config = dict(
    n_layer=12,
    d_model=192,
    n_head=9,
    n_kv_head=9,
    head_dim=32,
    d_mlp=384,
    vocab_size=512,
    activation='tanh_gelu',
    norm='layernorm',
    norm_place='pre',
    norm_eps=1e-05,
    positions='rope',
    rope_base=10000.0,
    rope_fraction=1.0,
    qk_norm=False,
    attn_scale=0.177,
    bias='all',
    tie_embeddings=False,
    parallel_block=True,
    init='normal',
    init_std_qkv=0.0361,
    init_std_o=0.0,
    init_std_up=0.0361,
    init_std_down=0.0,
    optimizer='adamw',
    lr=0.00203,
    lr_mult_qkv=0.7,
    lr_mult_up=0.608,
    beta1=0.9,
    beta2=0.99,
    lr_head=0.00744,
    grad_clip=0.5,
    warmup_steps=280,
    schedule='wsd',
    decay_fraction=1.0,
    decay_shape='exp',
    final_lr_fraction=0.1,
    batch_tokens=32768,
    seq_len=512,
    doc_mask=False,
    train_tokens=140900000,
    steps=4300,
    dataset='wikipedia_en',
)
Each number is 200 + 30 x the weight over its row's rms, rounded and kept within 0 to 999. Layers, rows and columns count from 0. The size before them is the row's rms in percent of the matrix's.

# layer 2 attention query, 288x192, rms 0.0461, rows 153-159, columns 0-191
100,191,201,268,215,174,195,211,201,223,187,153,216,182,176,177,164,149,197,164,203,219,167,221,221,217,199,217,192,250,212,255,186,244,188,139,242,193,156,172,186,211,206,169,186,179,158,213,174,173,194,196,237,254,206,212,173,190,236,194,179,166,211,189,209,173,202,204,169,226,181,137,197,164,235,178,161,159,204,181,250,173,189,232,206,150,211,282,232,207,255,187,158,183,203,210,185,242,147,208,178,155,158,187,175,226,192,184,201,208,185,237,252,169,216,225,141,174,209,181,221,144,204,270,198,192,232,173,270,173,240,190,216,264,186,180,146,168,187,181,200,244,192,177,215,191,137,200,213,166,216,271,254,222,198,195,212,243,256,189,171,177,164,218,151,230,212,217,226,161,222,184,225,175,180,200,193,224,219,228,192,251,175,171,209,214,216,180,179,206,183,219,225
103,223,204,183,169,224,235,239,207,203,230,188,240,227,167,212,155,254,207,219,143,199,202,145,217,214,209,224,212,218,158,195,219,170,157,192,211,234,215,146,219,183,140,197,194,166,223,230,215,190,245,186,205,256,232,138,189,205,226,212,189,145,231,197,189,194,216,197,201,180,201,201,256,206,235,181,209,170,205,220,198,235,176,243,189,209,228,174,148,187,182,221,240,215,173,216,151,176,211,206,181,211,212,237,230,209,243,184,253,235,190,201,177,276,184,169,249,242,210,157,198,232,207,207,231,207,202,164,225,288,222,203,261,195,184,184,195,242,140,159,219,213,239,206,236,262,223,187,227,187,233,194,186,257,195,250,186,159,159,277,190,193,198,242,200,206,192,159,165,216,194,170,237,173,267,185,188,206,190,187,247,177,185,209,222,209,154,181,171,150,227,185,220
090,200,230,154,206,166,152,153,209,240,272,185,171,216,170,209,199,217,196,212,183,231,184,200,197,228,154,145,228,210,239,205,204,177,159,155,167,196,202,184,262,209,214,207,201,219,215,195,189,159,231,151,235,284,239,219,186,204,183,136,157,213,181,218,188,168,196,185,194,188,177,224,183,234,210,162,183,204,147,204,245,182,203,176,217,230,159,202,153,184,175,215,189,183,189,141,200,258,182,223,186,182,190,232,225,228,238,231,182,192,230,231,182,237,222,228,180,245,253,220,250,179,166,184,238,158,255,175,179,206,232,197,219,171,238,179,216,187,220,166,158,228,151,229,256,237,202,144,203,163,210,196,187,177,177,196,177,244,220,245,207,198,219,226,205,210,215,137,213,228,231,152,198,235,182,156,194,221,227,206,204,205,126,241,259,240,172,188,211,174,222,169,181
096,183,173,178,170,205,204,190,213,237,229,188,213,213,206,204,260,174,225,214,177,182,182,123,238,189,164,201,245,150,186,216,175,187,218,161,219,195,207,211,225,158,210,178,216,228,239,131,200,171,243,194,216,169,235,182,219,217,189,147,179,161,175,236,223,189,199,188,176,196,188,252,157,163,210,188,232,244,182,215,229,192,200,197,195,126,182,229,261,155,231,173,195,184,186,220,169,206,208,181,209,209,220,226,171,192,205,211,130,208,194,135,179,262,218,160,228,198,178,161,203,271,233,146,235,170,239,233,226,183,229,203,223,235,188,192,244,205,192,151,189,169,208,181,228,231,217,252,188,185,195,198,189,131,185,179,233,194,222,166,221,187,191,202,212,219,196,164,159,230,197,153,250,151,164,244,202,247,180,142,200,217,205,230,202,232,272,228,181,194,200,262,223
102,167,201,230,168,192,162,184,203,174,186,215,181,214,210,230,206,184,139,212,195,222,201,240,199,197,189,196,204,203,194,230,245,238,176,192,198,257,214,230,179,191,245,195,193,196,210,227,230,211,158,162,230,239,218,220,148,204,176,198,200,212,172,214,252,204,165,210,196,254,227,226,238,267,274,232,214,182,217,157,202,183,261,204,229,198,259,191,218,153,181,201,210,208,172,219,193,175,207,192,232,221,261,167,230,149,237,188,253,213,191,240,213,162,200,206,219,204,203,197,182,162,167,198,164,238,224,193,243,219,164,241,147,205,224,216,150,241,160,203,217,227,182,239,167,228,245,159,155,226,199,156,197,221,149,237,151,215,184,182,207,227,226,168,195,138,207,246,264,199,135,205,192,207,176,209,203,206,250,224,183,138,155,193,156,147,185,171,239,237,237,182,210
089,191,246,207,235,203,157,191,203,212,163,201,197,229,213,195,236,210,175,231,309,163,194,232,234,190,208,201,197,195,215,243,174,209,181,192,270,217,239,248,229,187,224,202,166,185,231,153,180,157,173,216,176,181,166,279,162,149,180,202,178,233,195,210,190,179,175,205,223,168,293,209,154,207,222,165,230,169,182,217,252,174,186,263,192,183,248,159,242,198,216,178,193,214,161,188,195,231,169,186,212,205,221,158,197,184,158,179,150,168,236,212,219,191,261,242,130,190,245,201,182,202,198,231,170,209,243,233,196,216,173,234,180,214,223,250,183,187,228,213,209,196,172,214,160,204,200,196,215,216,151,234,197,182,234,205,212,237,197,234,247,164,181,194,182,245,196,222,146,225,198,238,227,182,149,200,239,218,220,204,186,208,191,197,165,184,269,160,188,239,206,214,191
098,257,181,196,154,170,197,231,208,124,186,263,228,209,190,225,180,151,177,183,145,135,198,180,205,183,200,223,207,157,188,176,219,153,188,224,218,199,175,161,192,230,189,259,203,177,210,176,212,207,230,221,214,195,135,206,215,222,196,245,187,172,190,169,194,208,164,235,168,189,208,201,170,216,213,221,183,183,254,205,217,223,223,190,195,198,186,185,154,134,218,215,165,228,182,217,224,152,202,192,268,212,218,177,146,213,186,186,207,221,213,139,196,196,163,199,215,150,229,239,136,189,279,172,180,185,191,195,212,179,192,243,241,161,146,164,187,189,188,139,169,215,247,249,160,189,189,218,192,224,191,227,162,265,171,140,152,198,180,179,197,207,260,202,219,135,237,196,175,200,170,187,167,166,224,227,180,184,188,195,259,184,209,217,168,196,167,221,203,228,166,204,190
# layer 2 attention key, 288x192, rms 0.0452, rows 153-159, columns 0-191
099,195,213,166,205,175,192,236,206,245,203,255,216,193,191,179,224,150,130,226,191,215,182,189,163,271,188,205,188,192,144,234,198,193,221,205,168,225,225,277,229,185,243,195,197,194,217,140,191,221,183,200,205,152,190,212,200,174,179,180,216,202,218,173,216,248,170,190,213,191,246,244,183,173,165,161,246,222,165,201,217,210,268,225,171,240,186,244,227,201,210,172,237,175,209,252,209,243,193,167,216,163,194,189,184,238,214,238,207,244,243,209,234,211,239,158,195,151,228,138,200,227,222,207,178,166,222,247,212,155,162,243,186,218,217,195,134,209,180,214,210,213,259,203,255,152,238,169,221,163,184,193,200,170,261,199,216,159,206,147,220,250,181,203,169,212,241,165,157,248,207,236,197,179,198,197,257,216,242,192,189,219,164,176,204,222,216,218,173,235,233,186,200
098,202,188,184,231,212,199,196,202,207,150,200,202,196,198,199,241,229,200,198,183,197,199,210,178,225,212,143,216,181,197,214,223,226,167,216,180,227,172,245,123,232,257,214,157,239,211,215,252,162,172,185,209,196,218,199,176,165,238,201,252,236,220,240,166,186,169,218,123,192,177,244,174,213,191,210,217,208,227,232,202,234,142,129,203,233,233,136,221,232,170,166,194,217,219,166,238,259,227,152,209,197,213,210,184,203,215,156,130,195,203,168,236,203,164,221,212,211,208,134,178,186,178,160,239,231,154,214,161,176,231,182,232,197,172,192,256,208,212,238,219,159,181,193,207,202,253,194,190,245,249,182,215,211,210,168,192,196,250,177,221,191,172,192,180,259,191,180,219,149,180,205,192,237,159,226,159,235,124,251,238,167,200,209,237,219,187,201,219,200,217,252,222
097,192,224,219,231,175,187,256,173,202,184,170,168,244,215,233,199,211,224,212,163,215,176,206,206,232,234,192,200,164,175,216,189,193,185,200,171,194,203,202,183,188,214,188,140,198,225,192,243,193,224,276,197,172,199,217,175,229,242,227,187,186,156,162,164,259,251,178,187,178,234,231,144,139,218,160,192,179,217,154,259,200,200,247,216,209,160,250,232,224,236,214,212,224,195,197,274,194,227,238,178,188,184,162,198,188,175,274,151,230,176,245,249,178,156,242,173,223,185,204,170,225,216,182,229,147,207,160,151,195,138,139,243,216,223,174,201,215,234,178,205,194,199,155,147,165,213,240,202,174,229,196,205,223,228,172,211,230,260,171,177,184,189,230,218,203,219,149,194,206,170,214,161,206,273,160,228,212,208,186,180,219,220,217,210,278,199,212,193,200,207,187,210
092,177,184,259,207,135,175,204,225,214,197,224,217,177,199,230,179,152,176,201,175,182,222,204,179,260,191,209,242,188,185,223,198,286,208,214,202,186,175,184,216,145,223,257,190,250,184,165,159,202,166,199,155,230,169,238,227,168,193,206,241,145,189,248,254,183,199,188,248,193,246,271,240,171,238,179,223,221,177,140,231,204,192,251,172,206,280,216,213,170,218,247,244,142,214,192,229,257,154,179,199,169,213,156,241,161,170,164,209,183,172,186,206,183,234,240,201,197,180,194,174,227,190,146,158,222,210,180,226,198,195,138,198,197,191,183,198,148,129,195,220,212,236,147,155,183,211,237,195,166,164,169,201,216,197,187,167,184,209,208,205,214,188,205,198,178,172,178,211,191,206,204,194,206,217,181,215,213,202,190,178,247,188,194,230,207,191,141,197,150,159,220,193
108,181,187,166,201,258,178,168,146,141,192,190,260,204,159,230,190,187,207,206,212,236,199,257,219,177,248,175,212,253,236,176,201,226,162,190,210,212,228,215,167,195,214,236,146,143,219,266,196,158,236,227,209,187,202,195,146,168,194,157,192,225,192,177,188,245,221,230,202,219,126,179,180,232,154,240,203,190,236,221,196,202,222,216,200,194,187,179,155,224,167,164,239,227,232,201,169,203,225,204,239,200,232,218,168,171,236,242,195,226,221,218,174,194,204,181,180,226,197,170,214,213,269,285,208,205,217,195,246,233,226,214,181,204,210,183,155,206,222,167,143,164,153,202,233,242,212,207,196,221,207,240,196,209,177,205,215,212,196,241,250,228,177,128,259,234,206,218,193,189,189,195,148,146,173,182,201,183,180,213,239,205,185,208,138,237,210,221,180,210,198,128,202
095,172,215,207,178,233,216,201,248,150,188,201,167,168,212,171,192,215,150,246,230,175,176,213,150,210,202,193,191,238,205,225,173,202,192,148,230,190,201,166,215,211,214,180,236,254,250,231,157,212,210,230,204,221,238,223,191,229,162,216,211,182,191,163,143,146,219,221,195,219,176,191,239,228,159,199,289,186,209,207,249,176,252,243,200,194,169,232,241,201,185,173,208,156,160,205,186,221,167,217,173,196,220,183,153,250,220,217,194,226,136,165,219,187,214,192,214,229,214,186,124,234,183,229,166,190,208,192,212,243,171,222,170,191,200,207,205,161,221,151,124,260,164,215,205,181,234,192,163,196,149,203,143,216,203,190,159,210,221,167,207,207,261,172,197,125,210,179,157,165,196,186,243,183,237,244,200,172,212,205,184,237,136,201,174,174,208,198,182,193,233,207,162
091,283,155,174,213,163,240,188,197,168,170,227,213,152,254,167,197,200,190,243,220,169,211,236,235,161,247,219,223,211,209,201,209,242,260,199,193,197,199,188,215,215,204,203,199,164,204,216,208,207,233,163,184,222,165,226,200,146,168,179,196,146,154,203,235,152,200,225,215,224,179,170,178,166,250,206,184,182,224,199,141,203,216,226,213,202,255,174,193,224,290,176,189,187,160,175,186,210,241,161,262,187,223,233,232,169,204,183,204,192,203,126,173,178,209,227,195,233,199,215,218,206,228,132,171,239,193,182,192,161,189,155,202,191,193,202,199,221,236,172,205,189,167,151,268,228,214,206,225,221,262,189,191,220,156,212,209,206,165,228,198,185,242,171,186,221,222,252,204,185,232,218,166,262,173,216,218,204,216,253,194,237,176,229,230,182,190,179,147,210,255,259,196
# layer 2 attention value, 288x192, rms 0.0388, rows 128-139, columns 0-191
094,226,210,156,144,249,208,223,227,163,178,180,216,178,266,186,213,176,241,217,178,201,250,253,215,202,164,197,240,248,162,224,192,223,201,188,190,240,230,250,192,213,264,196,255,212,198,235,183,154,174,213,187,164,201,211,169,146,208,182,197,233,180,206,183,178,225,211,175,194,250,276,187,223,181,263,188,193,204,163,199,202,159,217,187,199,153,165,191,174,174,232,200,162,129,185,233,222,115,162,201,194,181,203,132,242,224,207,219,142,205,187,166,204,211,174,189,205,219,213,206,206,224,254,188,198,233,173,204,141,227,232,203,199,181,178,236,253,201,193,226,216,250,234,188,126,170,199,167,260,209,170,191,180,185,175,190,231,180,189,209,178,192,216,256,213,220,196,182,208,215,196,206,199,177,213,202,127,194,183,143,185,192,169,175,216,207,205,193,177,168,245,153
110,181,202,220,159,146,180,222,200,258,206,219,134,209,166,205,206,210,215,247,216,229,202,153,198,185,211,194,202,229,110,198,194,200,206,207,207,183,182,184,213,186,185,158,251,212,156,225,182,181,190,218,230,200,228,164,172,232,216,204,191,230,206,158,185,222,217,159,201,193,170,282,214,223,167,212,231,194,245,212,183,179,163,196,187,191,207,202,169,215,170,255,233,224,205,238,236,191,220,205,175,174,155,271,242,164,210,233,167,166,164,164,141,161,210,210,179,208,251,197,204,192,156,200,161,175,219,213,132,223,203,103,216,172,182,194,180,164,217,192,193,237,286,165,216,162,216,151,171,164,216,166,183,212,217,234,189,147,189,251,218,204,181,208,252,178,135,195,200,193,197,205,174,169,203,226,194,178,239,235,215,178,165,205,219,181,192,219,178,190,174,263,202
096,195,237,205,207,176,177,160,247,180,190,169,206,150,140,191,205,192,198,179,155,212,184,205,207,184,167,169,168,192,197,218,205,225,136,219,187,192,186,155,149,242,181,223,224,118,163,267,217,144,172,154,240,221,189,158,223,216,207,183,177,179,218,172,128,213,200,227,187,196,236,168,196,213,157,218,162,162,226,200,242,197,231,174,202,174,191,238,163,167,212,149,255,246,150,178,185,212,207,226,192,176,174,226,179,175,213,213,235,190,213,213,220,197,228,219,236,181,156,189,230,173,227,200,204,137,206,248,181,205,205,179,245,168,215,222,228,222,214,227,161,215,225,226,236,204,180,178,232,186,184,215,210,96,200,210,227,156,219,228,195,155,149,196,215,226,215,171,202,192,209,224,191,235,188,217,184,234,255,212,183,198,168,127,260,183,185,237,259,199,201,170,192
093,211,235,224,203,265,218,218,180,152,177,177,189,237,192,157,208,197,169,182,249,246,286,184,196,218,195,199,196,207,211,170,218,195,238,173,143,181,222,233,151,212,173,152,190,251,144,248,166,216,201,197,219,206,207,172,188,225,213,215,210,227,217,188,211,189,129,192,170,196,202,203,202,152,203,162,199,218,193,193,194,220,214,160,223,203,227,196,195,160,162,165,189,220,247,217,194,198,234,158,215,261,159,203,210,178,158,231,195,184,178,171,223,225,126,208,196,170,244,130,286,137,124,204,195,187,225,218,202,187,208,194,183,210,197,178,249,218,193,152,225,203,233,236,172,152,175,167,166,151,262,199,191,153,152,206,202,203,233,221,152,163,241,172,190,252,201,189,228,237,180,189,217,178,170,171,231,190,214,155,195,152,191,234,180,202,190,224,198,197,188,206,219
102,158,201,190,192,211,183,198,199,239,204,167,194,215,219,155,185,171,233,238,234,164,233,178,161,190,159,212,152,164,168,200,251,196,256,234,212,223,243,188,210,174,247,191,250,164,159,159,237,151,220,206,217,197,190,193,208,204,202,216,159,188,151,212,242,182,168,186,188,129,172,194,129,217,147,179,190,208,232,229,180,151,183,178,179,214,176,232,193,233,188,226,183,168,185,202,232,243,208,170,209,209,175,125,235,250,206,186,244,208,203,210,179,193,194,164,267,182,173,214,160,202,200,192,196,235,269,214,152,235,264,205,220,261,227,190,132,247,189,214,212,198,206,180,214,171,186,164,206,170,209,179,197,153,199,229,246,181,189,191,151,207,241,163,166,230,150,157,227,175,189,219,187,163,193,132,229,221,168,182,220,191,217,218,202,251,190,176,240,180,203,179,211
106,215,273,181,136,187,204,233,222,172,237,164,212,220,235,186,182,187,215,166,166,210,179,200,201,196,216,181,212,164,216,261,181,202,204,191,165,233,164,197,210,205,234,234,189,148,196,196,163,162,187,150,189,208,170,220,231,164,217,197,218,252,184,192,175,192,213,156,173,233,242,221,220,180,215,187,217,175,208,246,241,178,213,203,233,206,228,173,188,179,218,197,217,200,211,185,198,159,160,207,274,212,256,135,223,205,236,228,203,219,182,172,193,192,192,170,130,233,264,218,231,164,151,138,143,229,159,171,237,193,201,212,229,174,211,207,185,213,219,186,222,160,243,159,226,207,169,164,242,203,226,186,193,222,292,225,206,189,208,192,194,277,208,183,203,163,186,219,224,220,165,208,292,215,166,186,189,195,170,178,219,233,190,135,155,199,158,218,196,191,220,182,225
102,254,218,187,138,189,145,178,191,212,208,144,204,196,157,193,221,196,211,231,217,215,183,174,234,224,227,192,183,241,212,179,218,256,125,182,172,136,219,213,237,227,233,210,138,129,152,151,224,176,217,218,225,139,156,164,172,163,222,224,172,140,188,204,194,198,198,160,156,178,186,255,179,206,198,196,272,182,273,212,212,203,188,177,178,205,239,198,210,196,187,129,206,191,214,178,204,174,190,145,209,196,211,175,223,213,191,244,168,155,186,261,217,261,190,203,202,203,232,218,202,225,239,199,177,195,133,185,196,165,158,198,203,185,160,210,212,217,148,231,223,212,180,152,217,160,236,188,243,221,230,193,233,210,174,216,248,200,228,218,213,192,191,207,179,163,190,238,186,213,224,183,216,129,220,218,220,184,250,215,205,204,224,210,165,237,197,229,169,187,188,198,183
101,209,139,255,185,271,181,197,216,192,210,242,160,204,208,199,211,157,161,204,210,217,132,197,181,202,219,163,206,161,162,204,169,119,250,212,268,260,230,162,212,189,210,236,173,217,222,226,238,195,236,231,221,222,245,174,189,163,169,154,196,201,243,167,224,164,191,148,181,202,177,210,175,208,216,160,228,199,199,203,189,211,176,197,151,218,210,236,179,231,216,214,170,174,257,210,159,217,201,187,170,153,219,207,216,209,207,230,195,161,213,155,204,184,213,154,175,212,189,181,161,170,164,142,160,169,188,181,124,243,190,157,219,176,204,193,150,242,215,191,153,233,198,183,250,193,184,189,207,208,240,266,200,210,169,186,205,164,226,244,170,174,186,147,149,132,219,184,199,193,185,210,200,236,179,198,187,184,149,170,165,232,213,187,212,201,230,223,217,192,202,159,182
098,230,173,212,175,224,208,191,208,174,271,195,258,173,199,202,211,237,165,213,201,156,218,238,247,182,136,228,176,211,223,168,219,214,146,204,215,249,208,244,213,186,234,204,201,154,176,240,169,242,128,225,160,208,213,209,212,189,202,217,175,218,171,206,177,194,218,173,163,163,218,288,250,237,176,159,179,205,220,218,188,174,204,171,213,261,170,250,175,228,168,233,201,226,211,203,199,259,182,295,192,168,202,211,164,178,186,176,117,168,208,178,209,222,238,211,181,259,197,234,205,181,213,214,207,159,209,276,173,179,205,169,218,187,168,228,178,260,160,204,166,221,239,190,199,201,222,210,167,184,160,213,228,253,184,212,225,224,179,141,209,238,170,171,222,188,210,259,178,203,201,193,198,221,197,203,212,212,199,185,218,206,201,136,185,193,171,217,190,236,192,210,182
105,142,212,218,159,183,234,231,230,167,219,228,227,229,230,159,234,173,249,172,213,234,210,272,248,167,185,172,205,174,150,208,191,206,202,253,201,156,226,202,150,174,205,191,196,234,210,194,220,237,261,222,209,216,171,220,201,220,165,196,234,258,225,198,177,162,215,154,230,229,143,190,203,239,211,240,179,171,211,180,213,213,229,212,178,159,203,140,185,193,193,179,217,189,255,201,192,205,190,192,199,237,194,141,218,213,202,169,194,216,166,221,201,194,210,163,200,189,167,246,180,172,185,242,200,176,232,170,184,210,172,197,150,243,191,232,251,247,214,158,168,217,202,188,228,147,206,187,198,206,256,217,173,242,233,171,274,170,212,173,188,231,245,170,219,216,207,164,249,196,245,243,223,250,195,172,225,226,184,136,275,185,173,179,173,209,235,202,160,163,235,194,189
103,241,224,192,205,208,185,235,196,192,191,201,182,178,222,159,159,203,253,152,189,171,165,192,204,206,127,207,228,203,169,236,146,224,194,156,224,161,278,215,215,204,199,206,160,207,179,182,228,218,225,260,174,207,218,193,212,229,224,200,192,226,175,230,177,227,185,159,209,159,221,224,225,191,184,213,177,218,245,183,269,247,190,188,190,182,248,178,193,188,236,240,208,228,148,172,180,217,154,205,212,210,220,169,131,196,228,185,182,208,157,181,220,176,199,181,203,182,191,258,170,186,212,166,278,218,185,217,156,211,201,130,247,210,197,217,190,192,185,274,182,183,267,205,156,231,211,254,206,223,140,183,200,235,147,188,219,196,199,177,178,175,251,210,220,170,227,196,179,175,154,210,226,175,240,262,177,191,213,246,252,203,179,181,199,247,139,201,190,170,180,182,187
096,250,206,215,186,179,195,188,182,201,232,218,195,225,183,217,139,161,173,186,188,235,184,189,224,196,204,214,197,173,233,193,196,208,210,156,220,178,200,207,246,240,282,216,212,180,232,182,179,188,152,209,207,136,138,255,199,172,182,167,244,205,170,224,196,183,284,200,170,174,170,160,216,163,235,211,195,211,178,168,232,168,191,167,187,231,215,263,196,202,241,190,188,156,178,250,278,197,168,253,222,213,187,206,165,188,189,177,172,208,262,210,153,212,222,221,234,152,185,211,281,172,252,231,211,173,175,205,242,212,218,170,185,207,217,171,218,200,161,241,190,216,172,204,245,231,216,190,208,199,228,189,243,210,212,192,186,229,187,248,228,226,206,173,173,190,231,213,212,157,203,215,244,198,174,204,188,174,146,204,211,166,206,152,179,220,272,152,177,217,122,229,212
# layer 2 attention output (transposed), 288x192, rms 0.0294, rows 128-138, columns 0-191
091,194,229,210,184,240,216,186,223,165,229,200,191,177,175,200,138,284,212,206,205,206,205,241,211,236,200,206,185,255,198,174,177,177,200,204,163,191,179,192,262,185,140,181,254,160,194,198,207,213,229,200,189,196,126,169,256,208,188,160,211,171,223,208,149,181,179,153,166,177,139,248,224,117,182,261,208,242,213,196,195,214,158,190,197,210,150,191,198,245,243,213,216,188,169,212,252,165,252,194,228,238,233,153,216,192,198,193,154,186,181,190,200,196,198,196,220,184,150,233,205,174,223,178,261,177,121,219,189,171,234,230,191,195,208,222,201,152,197,245,165,210,179,193,234,180,161,224,185,211,230,221,198,206,215,163,201,217,234,179,157,239,194,239,202,185,169,182,169,188,199,204,216,196,214,237,217,190,233,235,210,236,194,182,243,166,169,175,217,256,134,180,249
098,227,193,150,258,176,193,170,203,215,192,214,213,201,184,183,207,203,205,165,225,199,209,244,213,200,197,169,222,131,182,262,211,137,203,241,130,212,208,204,214,192,179,198,114,222,231,170,293,234,186,226,217,239,185,241,223,220,182,201,143,201,189,205,166,147,198,276,163,207,216,172,154,264,229,188,171,143,203,153,154,205,157,185,216,200,179,223,220,180,179,239,201,209,248,214,154,190,198,208,215,155,274,206,221,216,220,188,197,245,175,184,169,199,162,257,232,208,229,225,242,273,226,178,178,181,192,184,215,202,191,199,132,221,215,213,186,199,192,223,185,183,220,215,178,187,210,168,161,172,196,223,169,241,207,215,193,214,150,170,208,189,212,188,183,228,214,198,191,210,188,225,226,163,165,167,211,156,202,212,197,207,178,213,180,189,271,182,187,181,249,252,202
105,241,181,233,204,168,135,220,194,225,176,212,217,195,205,171,187,199,189,199,231,197,222,201,216,216,190,185,211,209,187,198,237,215,258,214,225,195,214,230,196,272,170,161,198,158,139,199,207,248,215,168,166,193,212,181,242,176,199,178,173,193,230,185,197,162,195,156,216,173,217,187,150,190,220,155,193,174,170,208,230,214,199,192,218,174,236,238,185,217,240,225,198,232,171,232,187,210,149,235,191,222,220,197,205,256,193,225,240,169,222,217,187,137,270,174,211,155,176,235,168,241,213,225,247,191,264,246,216,156,169,186,239,222,216,230,164,209,205,205,169,193,206,204,196,232,183,150,143,209,202,252,173,193,224,229,147,152,221,238,211,201,207,197,239,162,142,187,217,224,159,180,175,177,112,179,181,213,210,185,214,211,199,285,177,282,169,187,160,175,188,224,160
099,201,197,149,201,187,256,146,202,244,180,186,196,203,200,214,245,204,244,200,164,174,157,247,177,252,231,235,211,195,197,199,212,198,139,201,226,248,225,178,216,211,197,243,127,215,227,174,193,202,203,187,140,207,197,220,253,165,220,212,165,183,157,142,193,154,179,189,210,163,233,201,206,174,245,240,208,250,189,242,196,185,170,221,212,151,215,231,210,225,219,203,198,159,208,176,227,221,245,220,193,173,285,175,240,238,202,202,166,141,200,184,211,164,175,282,185,189,197,178,247,244,212,173,204,248,226,171,218,169,156,150,180,208,212,185,178,153,214,220,210,170,221,250,199,218,201,232,215,195,119,217,243,163,204,169,207,191,173,213,184,181,178,177,244,219,227,243,214,185,200,203,198,200,187,161,209,152,235,222,206,233,169,173,167,249,217,244,167,199,206,165,185
101,188,205,172,201,194,201,227,210,166,198,170,156,144,174,189,225,246,205,178,178,222,214,150,181,202,223,213,228,210,172,245,221,172,192,236,167,173,235,227,149,251,196,177,172,202,213,215,212,220,180,186,186,212,201,233,159,222,178,219,181,180,230,210,158,224,192,230,232,211,151,184,212,188,190,218,198,234,204,221,191,176,140,213,168,208,172,158,185,217,178,232,203,203,188,191,246,261,148,188,271,243,162,190,250,164,207,189,210,240,186,201,196,259,231,188,211,171,230,189,205,239,191,209,219,171,189,138,193,139,209,198,199,164,135,233,203,216,183,202,193,179,223,248,142,201,236,229,235,185,195,153,219,220,187,252,158,162,197,194,225,201,217,207,269,187,186,241,213,191,162,228,191,179,244,258,222,231,216,243,127,201,187,145,244,160,175,162,160,228,273,146,215
092,168,204,195,184,227,196,179,179,141,156,218,196,176,188,193,214,168,195,197,239,151,191,209,145,182,242,214,229,165,234,204,214,181,213,260,194,134,198,155,176,147,227,208,188,188,182,212,208,225,209,210,153,235,198,183,174,182,198,218,198,198,225,223,189,225,199,210,290,171,211,191,227,196,159,168,231,144,184,201,199,219,215,177,166,192,142,167,223,253,148,201,214,211,192,196,215,254,219,198,216,184,204,238,177,190,225,176,213,229,157,235,156,182,253,167,208,191,228,206,213,268,143,144,165,220,174,187,167,195,189,199,203,234,202,264,206,261,209,233,164,204,195,160,209,245,191,244,144,180,251,198,222,259,232,238,181,225,221,201,245,214,225,213,208,244,167,159,205,199,184,199,212,191,202,187,206,242,125,182,190,235,196,245,202,201,212,173,203,115,176,236,235
103,167,208,168,230,224,196,237,221,128,207,222,202,125,173,215,195,239,196,201,235,203,229,189,197,230,201,190,186,223,146,215,159,226,199,227,189,198,189,188,223,168,189,146,200,223,271,225,170,203,217,196,213,175,222,203,161,188,179,230,215,200,185,211,215,197,252,234,252,120,139,147,188,209,176,145,240,218,192,157,207,226,158,232,217,186,207,197,191,171,169,170,132,217,150,216,245,200,237,220,215,189,194,210,256,176,181,189,186,255,171,182,155,211,235,218,187,200,244,207,215,195,209,142,211,232,160,156,186,251,215,199,169,244,227,229,224,199,242,183,109,216,257,164,138,195,203,182,206,202,189,211,167,216,253,224,184,226,190,166,182,201,222,216,223,175,248,225,248,178,209,247,208,155,177,182,202,230,217,172,180,154,240,229,221,196,211,185,219,221,206,202,228
111,231,179,204,230,136,204,202,194,223,173,211,233,181,226,227,238,183,153,223,199,147,180,83,183,161,202,206,219,140,239,214,268,141,223,199,167,144,171,156,186,219,223,234,244,252,186,172,212,170,177,212,202,149,183,232,180,212,207,190,205,202,168,192,216,264,194,202,244,235,223,177,204,255,195,166,193,160,210,216,164,128,205,187,157,192,251,172,215,244,194,227,169,214,209,194,171,210,205,173,183,201,177,231,200,168,173,144,242,169,201,230,183,219,170,212,211,184,220,208,206,174,184,191,170,197,235,172,227,206,207,223,199,166,199,219,206,198,180,215,231,238,159,202,214,237,231,247,246,195,193,175,199,239,183,173,188,232,181,224,247,213,247,228,171,265,208,188,199,212,237,190,244,191,241,184,214,184,143,186,225,224,206,209,153,158,209,226,219,133,247,206,190
090,217,214,205,179,203,185,221,222,178,194,209,225,227,158,167,218,214,186,185,198,173,139,188,222,218,224,192,189,182,175,159,192,225,212,219,222,184,191,184,214,183,143,188,251,162,167,234,177,202,239,242,215,197,215,171,195,244,200,182,190,191,211,264,198,206,229,142,177,176,179,212,186,180,191,186,199,192,167,160,196,201,194,192,194,184,217,193,171,256,229,180,217,204,152,213,227,207,231,200,160,212,252,160,198,178,248,204,202,223,145,223,188,174,192,154,208,224,163,218,189,212,234,213,172,157,119,209,147,226,247,228,212,158,185,247,248,222,187,257,155,221,195,148,268,244,165,178,164,221,221,204,101,280,167,189,152,198,202,224,208,232,234,143,199,189,166,149,174,179,189,193,225,235,229,206,203,228,198,193,264,202,260,256,212,175,187,181,251,196,221,195,192
088,150,252,152,214,193,182,195,164,177,246,225,224,156,191,222,221,258,211,230,215,220,211,147,209,197,212,184,133,301,156,173,166,166,236,198,211,198,184,251,201,160,233,220,207,158,178,140,231,195,201,189,246,207,183,201,229,217,201,201,160,228,196,204,213,246,183,186,186,192,183,210,238,185,162,194,207,185,221,219,199,228,198,226,241,208,209,195,177,206,184,179,185,287,200,186,171,210,207,228,229,201,144,163,209,213,212,190,146,245,148,207,185,200,168,191,253,166,196,224,238,164,201,252,191,232,150,165,168,161,198,225,261,196,162,178,219,161,168,214,193,239,273,179,224,191,205,278,180,249,160,195,200,195,177,222,208,223,149,213,228,163,221,228,229,195,217,167,211,220,187,186,183,228,247,229,196,192,207,198,187,179,184,194,221,167,162,181,173,214,190,124,211
107,207,228,207,181,154,195,159,239,180,270,209,214,227,141,198,260,199,170,185,175,211,166,235,215,170,165,140,221,173,209,184,190,184,219,230,174,191,191,214,165,165,213,233,239,186,174,185,296,151,191,215,247,214,189,163,200,222,141,236,131,215,189,273,202,201,195,242,170,231,209,250,136,223,257,145,208,194,202,184,188,140,213,172,216,198,228,201,174,205,210,174,242,209,180,206,175,175,179,214,216,208,224,210,188,209,217,173,239,238,194,207,187,190,167,167,196,230,216,178,191,188,182,206,167,139,185,191,183,220,169,251,186,231,272,221,183,264,162,191,210,213,249,169,219,168,198,209,229,187,193,179,207,278,186,256,205,206,213,168,184,188,204,188,148,176,204,169,240,198,178,242,198,205,182,190,230,207,209,155,213,194,185,231,167,152,228,183,250,202,245,203,199